config.toml
n_layer = 11
d_model = 256
n_head = 2
n_kv_head = 2
head_dim = 128
d_mlp = 1024
vocab_size = 3695
activation = "tanh_gelu"
norm = "layernorm"
norm_place = "pre"
norm_eps = 1e-06
positions = "rope"
rope_base = 10000.0
rope_fraction = 0.5
qk_norm = true
attn_scale = 0.0884
bias = "none"
tie_embeddings = false
parallel_block = true
init = "trunc"
init_std_qkv = 0.0462
init_std_o = 0.0
init_std_up = 0.0462
init_std_down = 0.0
optimizer = "soap_variant"
lr = 0.00478
beta1 = 0.95
beta2 = 0.95
weight_decay = 0.049
lr_head = 0.00756
warmup_steps = 34
schedule = "wsd"
decay_fraction = 0.632
decay_shape = "linear"
final_lr_fraction = 0.0
batch_tokens = [65536, 131072, 196608]
seq_len = 256
doc_mask = false
train_tokens = 421300000
steps = 3582
dataset = "wikipedia_en"
Each number is 500 + 50 x the weight over its row's rms, rounded and kept within 0 to 999. Layers, rows and columns count from 0. Numbers have three digits each. The size before them is the row's rms in percent of the matrix's.

# up: layer 7 MLP up, 1024x256, rms 0.215, rows 758-770, columns 0-255
# down: layer 7 MLP down (transposed), 1024x256, rms 0.234, rows 758-769, columns 0-255
up758 100:501485508465576514458456487479532465391510477443390538475487551541486476513505470464568486500465585516471477515445486448475471540445572407450563570472450471504517551471538535625472407586567537456484442497514563405463509536513477591452562472474545484580499543495370564490514439455532410502503512496487488475499638484489496625470469522510463518471564516523399524508475509490500490564577562465549475542538618493517526428533508540506458527459402528521501510583514508455500473438542541472518550475483507479582548545437475415547515564423514448468531522437536514587488520512474619497467470527516500530529534474547633533499439545478531581505451519543543549404479529503544524433476403469533504476557519421428495558476408580545497383419533508412522403478412345521513474560532483
down758 105:476498525446434522410478434466596460538484473457497493518516521573570571592605483485457533482507566510524498468552448537493541447486522469484485524496512495474515535462475552503540382550488480542519456677399472583528497500472554434586477509536471483535491537586523470503545526445521527486616438512560506509535439527567485635586488542521503517512456512535507532549504537475478487576520489490530566531538519407485458564457565452496506492544504483417380419485441489454470492494501546556491472436530476520473514484496530522543395512473556555470502555526488494598508498454497542569450387560579490451410531404483472516384389486446449565497470527484537360553543475470588590551502456520423534569358545468568557533475512535485491412461467476532433481385448493496572469424514501
up759 095:543474458507508551509435504498491516525531471501572527499403561561483486533463537450601479620530470441532466477481578500463485470523552462472452426496419467530486579504416489539422437472472448537567525526477512488436552473494447596472470495511480475667581494562478491622460478487509451578548534374509575472430533461476490548462501567456496447474529469541516417526506499457506474520475514601454479491483493507518621549534454436429467539563590560411500504529486458528428551551452443512437540562461482495600476541506459546518467510566546406527489445475517439582422452519412467492449466407494504459452608536587488536530589424496530458494477445522533486482522476379529401557523449594438502356520553455465484538436510505514535538519546459527441546442546559494414482490506597
down759 098:543498507502515518585456447552561474511580540455489505484456521588486601553556538520543500561366520489562443432458489544459423497449432519494486478454443476575455445580433529531405456487462423531531469421559500493468469476440487423546409494520444501522504620556486476588485479499531512462495571384528400545520435472502456429467492508488488413508516486550571478551509570520519532434503496458582511430539467495488403531528517504462516519497412571430551440594556483543421442587485485489488464526376514539463538485471465529490481457546515492534551535491602571583523574529538424456492538495495484497456545530505438581505575590352531448559479482585595476479518544448499488467509509501495431516504500518529564579483639437520429450447552553453491654507554489462503510532500542
up760 109:525412453532424459444557500429447542540514445464554590498449569421539445484477434521392505472551495488503498599520468487526527607496457433508460409594495558500547511475407652483496497441438503537503480536578566481517550491512534524528426478514544514493488574493501485562449456486517507489485481421506463516454431453446448440527562428559494561540589444508602421466549531499540422535524484512499507539426506553439445502444439467516393494380455573540533518465537465547584433508544573479404481529499507417571442469566447474590473426601463506479398451478545352541564459516418609648503526498498578545495449475463571515535479439517530523526539544504425518508447555443526501446449456532494541473497560416419521551472484508518459508453484495497480525501538462519452539491513472
down760 107:451573448423452565471409520482482564531516460636545467421490516444380518515538532461554585502545482470505616477445555546518518462532498458534464573477510549590469452473504443501577450498557537505396456495498499483561598451435540479453422468459620569464519408473395473566463431430552532555522438556423528496480501554466550523536481427449499598583451440496510525498425528479552455435538472534455466373429478407477508512523469523604526525533490452490515560472553525473545597565450443564525477490506477509453509527498476498466513499495427444454519481464481446511527514540461443498535434420519545511511528584481508508541534406539595462522418496503563519508564528405538354425439505492532503503544604540541425591428494415581510478556508471534538492541523478554495535517495535
up761 103:452549484431547542452422538452533528509473505582441523477571447579494426533556472500535528494579592511476429510451521509556456511532470484439453460436477434496513562546498592468497559595554486503500566357531542369594511460452431422511494443550488538535479518515430636530499512501485479582506507601550498357546603398471441376508503487425529508443519517476470483495548551467538613537557434427580466405503463488496527521434463492501477576514443568556555476519555531504597544496481468546533404493491522490555625503472557565472515560508492571458521563525465514449480542482465438540542476507445473535446490503455506583476494512479485449544583440495470409525515433422411473466486533393560538506536446511541506532550481451518518445462567465560571444464485535479571484481533520
down761 098:506439458503615421532526566482544499487524413595527562473538416526512430432505467525518496558514471470524416484474491516531374386536569481537468535610492425431495518499571507485417461570447457438445529502429523581566425465532542556387501580477488546524619515453506504599468490525532532528509447588481390396495486546441563500554493457469610509444444513470482539458518539586559575507505425519541488444593456453362465500461501458504489519578549459476574494475424491465466551506465484527531505540505464522550485522540516517480438527425497544451504520517491524539436422566466489690526457453421485485463515537473454515594538473478464450458480500552426458452530473502545534488486468527439476512455562455583558528484582454535474517556481574525479493527509485553606518567572487
up762 101:535516518530552548504535507595416464523579430471547485570440459518417482519378527516475529472493517447464470512509551578449430507477536485576560544617505524470442424514497494520478538533461395452460405495526450549439508537546493466588553459421429440478546455550469491434485588517516505514462552574508429550568554427454562582500564450487527532454520476542443474561542473493484489573500485478558501544490573490434439365543545561588496554423516529408518530504461550488506492512437530473491407584432481574616477461443472509487514544499483507447473358562576408529483539434513522440539449566547501486506585557531554583505457416569573412576494552503556575445493549502475502556553540550485541538527462529401511448506486584523445514474523447557460422464590439456501522529515471
down762 097:467308506492558466549551493560471611473501524570459497509510542528444450503482446502481462466586530553619546468466400464443444468492439483546425481474534539513403524478553421532454416512561482568435493472543489394471450476543382463573462484490500512557558469435440524482463421525454608564563513456495470437555547509504556558505429555539544502554535548425511481503575489562567455556418669421492452506418560488453488455490579486482558461442494517434507597443468543573434448474554541453535438509522557487452422517586489426459427460424517530511494508503516400546507460537459487483470504443495542499480574512595506579536576498481486498468535423534544497492522521457500568513552519496498495541522538430454545560497499437468490523489426569517469500437522541521403464435562547
up763 095:419542563520470616576594555476577491405468528491553493374515559508506533383491538548535542479485446514506450409487569455513560546619467599443522508533402532402527574539536524454506522450512534504504453458500463526519546481543508439502505557495522457465500535569503610589462501511537497525465535428441481542531518497483471509507559514532518418458418479502534568460471561522532479501466436496431479537542438513609531501555477353514524409521518558479519561489507471583552532362537498574502541458612461551530582503546544414427458497533515523523503474526544430532479554483431571434438499401491457535586489544573472559518483581530581534630481491476482495482473392552505492557461492509458444446555536483441534472553485530457568512499561423520567519466529512546416506557538543
down763 090:507492478499443476452466540580522430455479520560404530468506407572580492504555437470458577582520485527514537435562360423507520498419459563624490573543495527558468444468465566572478523550518533535545563425505515480532503533518485499493527616549490467449472557490508608441549617498472523523471440472420540552508439521479533481483498469458469505511574615563425511498450553634470485448493537488417555477454525511489567471519443528501437450502461558458468540499462441498457477598571511431562543552465479540560509503520442578456487435513520530508520480511475497495500444483558561558554491529493535441580471406544484502460481435484415484399518572474543493504550525572486531529468585447452314492435521485563475427571595494565478557466443530514550439547450525553503508393506430
up764 097:606518438505513556509399441526539420458575561372473583497488476432425458559481504489543459492460515472532472561461552514499480453388443436441516474477477511524468503428463480543544550484530493521371499514482470606584414499484527532458435464483554533484481604512510443490500539428538529556395455495435574575549512452472453480461420507452487495581489489477463511521504557520543554530560471369481498474475517576485531516446475519481494426483591518438486508538440521500534477523484450534453465548412588534544493456583548585444524502510564505445462418531490511411584491533531461446486529517479488474515499523504558485523402508515482377537423503468613419526493346506488623568485471470567488498444498575452567462480505455637589465565485578438530513541498533451528487471553549
down764 106:449459516479512418490474533488579513598465473554489555565594426566522488534580492437488541519477500462354494524432456501498517584510422525522482460480411529545456438486527501464484436491408411542504500501457621542421478529533558527391461512620460504474500534477582526524503443573484423564421439452450494545525563440416474439484524439585447455566453445551495511472471470546531459522582458467555491498567541526499427575518445514547520542459437443433508445466520392506554436469535453401589495501521512534646574514525544555536523390441568561550528473449585553550506397489563476473484481564485492419460549500487485412444517580521436463537532515502547444477507562449433514494475585455522523462449504473460468508484428542548479524534557537495543428459528399517529539545468466
up765 106:527429552489453513420534559541477539559544455462491514469550518487477498605412430476502510472542484510416416571462469534536410478484448414462448503541519538520483490557512495455434549526564545488534429389437443445429511473429502463527448500417505508536554449490547535527462486484396551462464485490538428509471474474502502477483483537533525491532510516468527528477535502425554535506556523542615439609612551455445500504486474486353404498510475453592568452524481452533502542471553494513499496416474504487533535492523460469536421451513506536525542525542480424385528520484524530448521512509525533586521561465558509456587545427490444458486513661620497513480529455332529537562526534428477460470521490518573473592477517503537598463569564502586470478524431593561463373471387530
down765 100:482507467440478471519416504511503554597674508520550547508581543512448495541446501477462474478441502491514521539511569454419493445459457491467592474499437517582589528497503505504418530560539470528509412579444470489403549434498440497557555494498488570510518564524486584454436512503471508484487604504522518397551509483474519575478493474484542504541450515409622515462528529450557429498432451475498523475533481470520492499419442538453378531558500421453526496528533433533430517518587485460396533386519636480479476520482450391502482527533425466497478477462495522478493519514545474568476482482639430528468539504468538560561543463494398363462460558412507544515447496457517459464589531575478439502514491604397525524411496528497503526544488512520587459516489394494611465548500505
up766 101:509539496402495580468466450509540519533448533456482573452511461561479607482467434490579551494505448528515422456528490538584489463494465412517509476481460434462473446531481420523479563474515523447515455548528510573508564435469519540526466473467470531431532485449544534527390551499424471419500508481443428445498541550432514563409557438505472536476489498493514564432504530483411522527501528430511554543483578431485386562584464546429464458451481598393558447499439377419543515514621486541505430540460533524654524458435504562572580501469525499430479555548502463459499535477432487591465583438520478479536466533525486496509450532433515539498518471582486465534537522557434527556448502377522481452446461568390330486506515451546574508527423432449540546527549482564483539522513490
down766 105:436533445581491553464522593457508563467539430468475554483518464448471425597555505485471502445474504600521396484426482506531473489516456488488481457525490522493403534552453479506642517483448497532344421428462341475530463482525461482551485495537458534513581440543542488525435537463420569491477511567647550464533447576463496454526581455538561571518505526569413481491478471580514552483604485419481419560461457532616546392444569505491580569531482496505541444522470479485582475512450490506514483474557527518447526530601500586552481494543525561445558492477525538412571537499504521493499543405525499496526505540504480560498592439479434512439516561492577515554496540506540464597489461531507482457480461462372499486555479529444427503498503564440406560577511449480509498534537528
up767 098:540440436545494705490559497451495543422480542548449552413536489553502508524454489387467533484510515509567438518471459594412508530497524474525477490473509655469508617524560478493517581533527533496486559576545498508510574491488426544520486464479531549459440467495538428446451532450508518485483424545477461478528519537493453544537561548425524502491439531533423435479485487468485485491609511509481518537472485477488582522469422541371462509410479535489435518489554480409412492449500518555416498549435571550499505499500419482534460503555456574525483464568501566589501431511470460595557499509564456460444403497484595497561498441473427536477446542547592497413456590405487474414535442435419569411530481449513478616479477483528565528440502512500546496536489510492438542581456430
down767 088:486491506628579393421549498508550469530491406492597528476495436490571542470605490522540525476480448500481389448472579498543554492595549489533478590477472464535576516582443476526441445432514537506492458460497419522393464552546473535545504535526442516579466442433470565532469441513517502495590472497472587447477429417528526484537542486488511450594491403464540502513474542587545451437557420532479420515473457575455490566445497450525496559492538446486497359490542549550451532549592436517527438503512383491530550485481540516528485624499454544449486464447520435487580458614588523429524434546552483519557488519469530493500438454568612472485557553436429503580536555501485521501447557553601472448481536550472459489437444488545416417480459532451465508488535541520523452473507533
up768 095:496398467502508459488555440538579410472661555465569533585475523488353500521436506580505613556556587521488450519438501416523500499495476505484561423453492522472440465437470524502491497518456518499460439546496488472497416475555561451421475540436586446519527471517493431517462478549435558495548519504496519584505460533496578453501494458517526535493448514513599445484518504520506527519534508540513489391483548531503537534492517568498486578456526483617409536426435563516476461567482560524539519479462378497487544477575506444462376501517528557468475567446480561369571540572459465558420486515476508551475485434475421527518478489543539414532445412565434412551526428620517469578413519544504515498411500428441477471498466496487577487433511480481494604533544559513448499457413493
down768 095:449484462591479486510536411467493532599445480495489469493553443465465444464553555489561492485513446512449449484546501494404511570482531470477453527519428452574477430501523589585466474514533482556479520464522481481484501535518531526504515447482534497472570532498361439495454560409534440520399368488477539543430525545505408505473416593529503585519517523498444470446438519480579506466500533507529442467547471443409405471465513614568507511457484436479412487478572541569541489457525447485461440562435523606573535524472492491548400631490539499462507532528498559489520432362522495505607465463400455531557488526498417489430447592545455344533510549512478553508505484534514456466499506533507452443455440546570509602564520502462402431531480442527578414470512475453483574491525499
up769 094:563490469528455455460544555474457515529536412470483495551478628527505537459525472444481575462451554466464520468479537430500448536462689488543560527477449586511459647511466503458424493488469514508533442565511517494521540440458569487505557496512478659487521515593518543590489481495474543473440453421445502477519500496396490517523531504514535507481458541462469447473537497413505368570486461481519591595533429519561501512495545487485429586520461492473530472569542525516503492456587492530416451541528490478517540465490362411471464486370545548497494537490467483492583550556600411480487515498560561508372453570500510549495420487551438487527563441450472447472472430427537574401513495589600471583524496488506444477556484536483458520588581459437504512432494474485517491490527478
down769 089:503501555569509520544497518512458491507477478499500520560456558580412441513544403451455489515489490438456439487497521501489365470442526515487530584581419557527526424515451501507460466485491565572502481399503460398561525480489507515466500513509508448540508521495382578492541493472479461487516531498405550430587496492513421569535533613432463436482515507472519436504508533543489475499536517452399540475494517467507515504538382493595537522440457478591468528513424434514537439465404481615446474471466658529530460598559381489542490522531467482521479526439517527520483509492524546530457451494512537583559548393503480527473409527525554527526583576545536556464526563526423444516525495532466367566515507569500489633445554491480501439466464515500502363457426391526438592514484449
up770 100:577544468458564528507487468548571541592459590512518484553438468469523475583452483511438541504556396537467490449441577519622511532480495484428526510444479454499480476550536439481497561536440572540494566475525385503507494606535438414535427491438545397506575492515505522379469456539455504560484559476493466453429434502456555505527521493486557507479470535457403414486542448527516536466521414592554522548451480446506474515455570447530474499508444602549475523445418493462487496494504530588455528457449440565526488479480496519406438427501484427474523537476482461463544477452542480479429497536353465402503524405411484502540429394558560546587444522564511470480528439545491566457418422541523489459451433570562535585515504552395464531554458517416562477528488453531472494471549402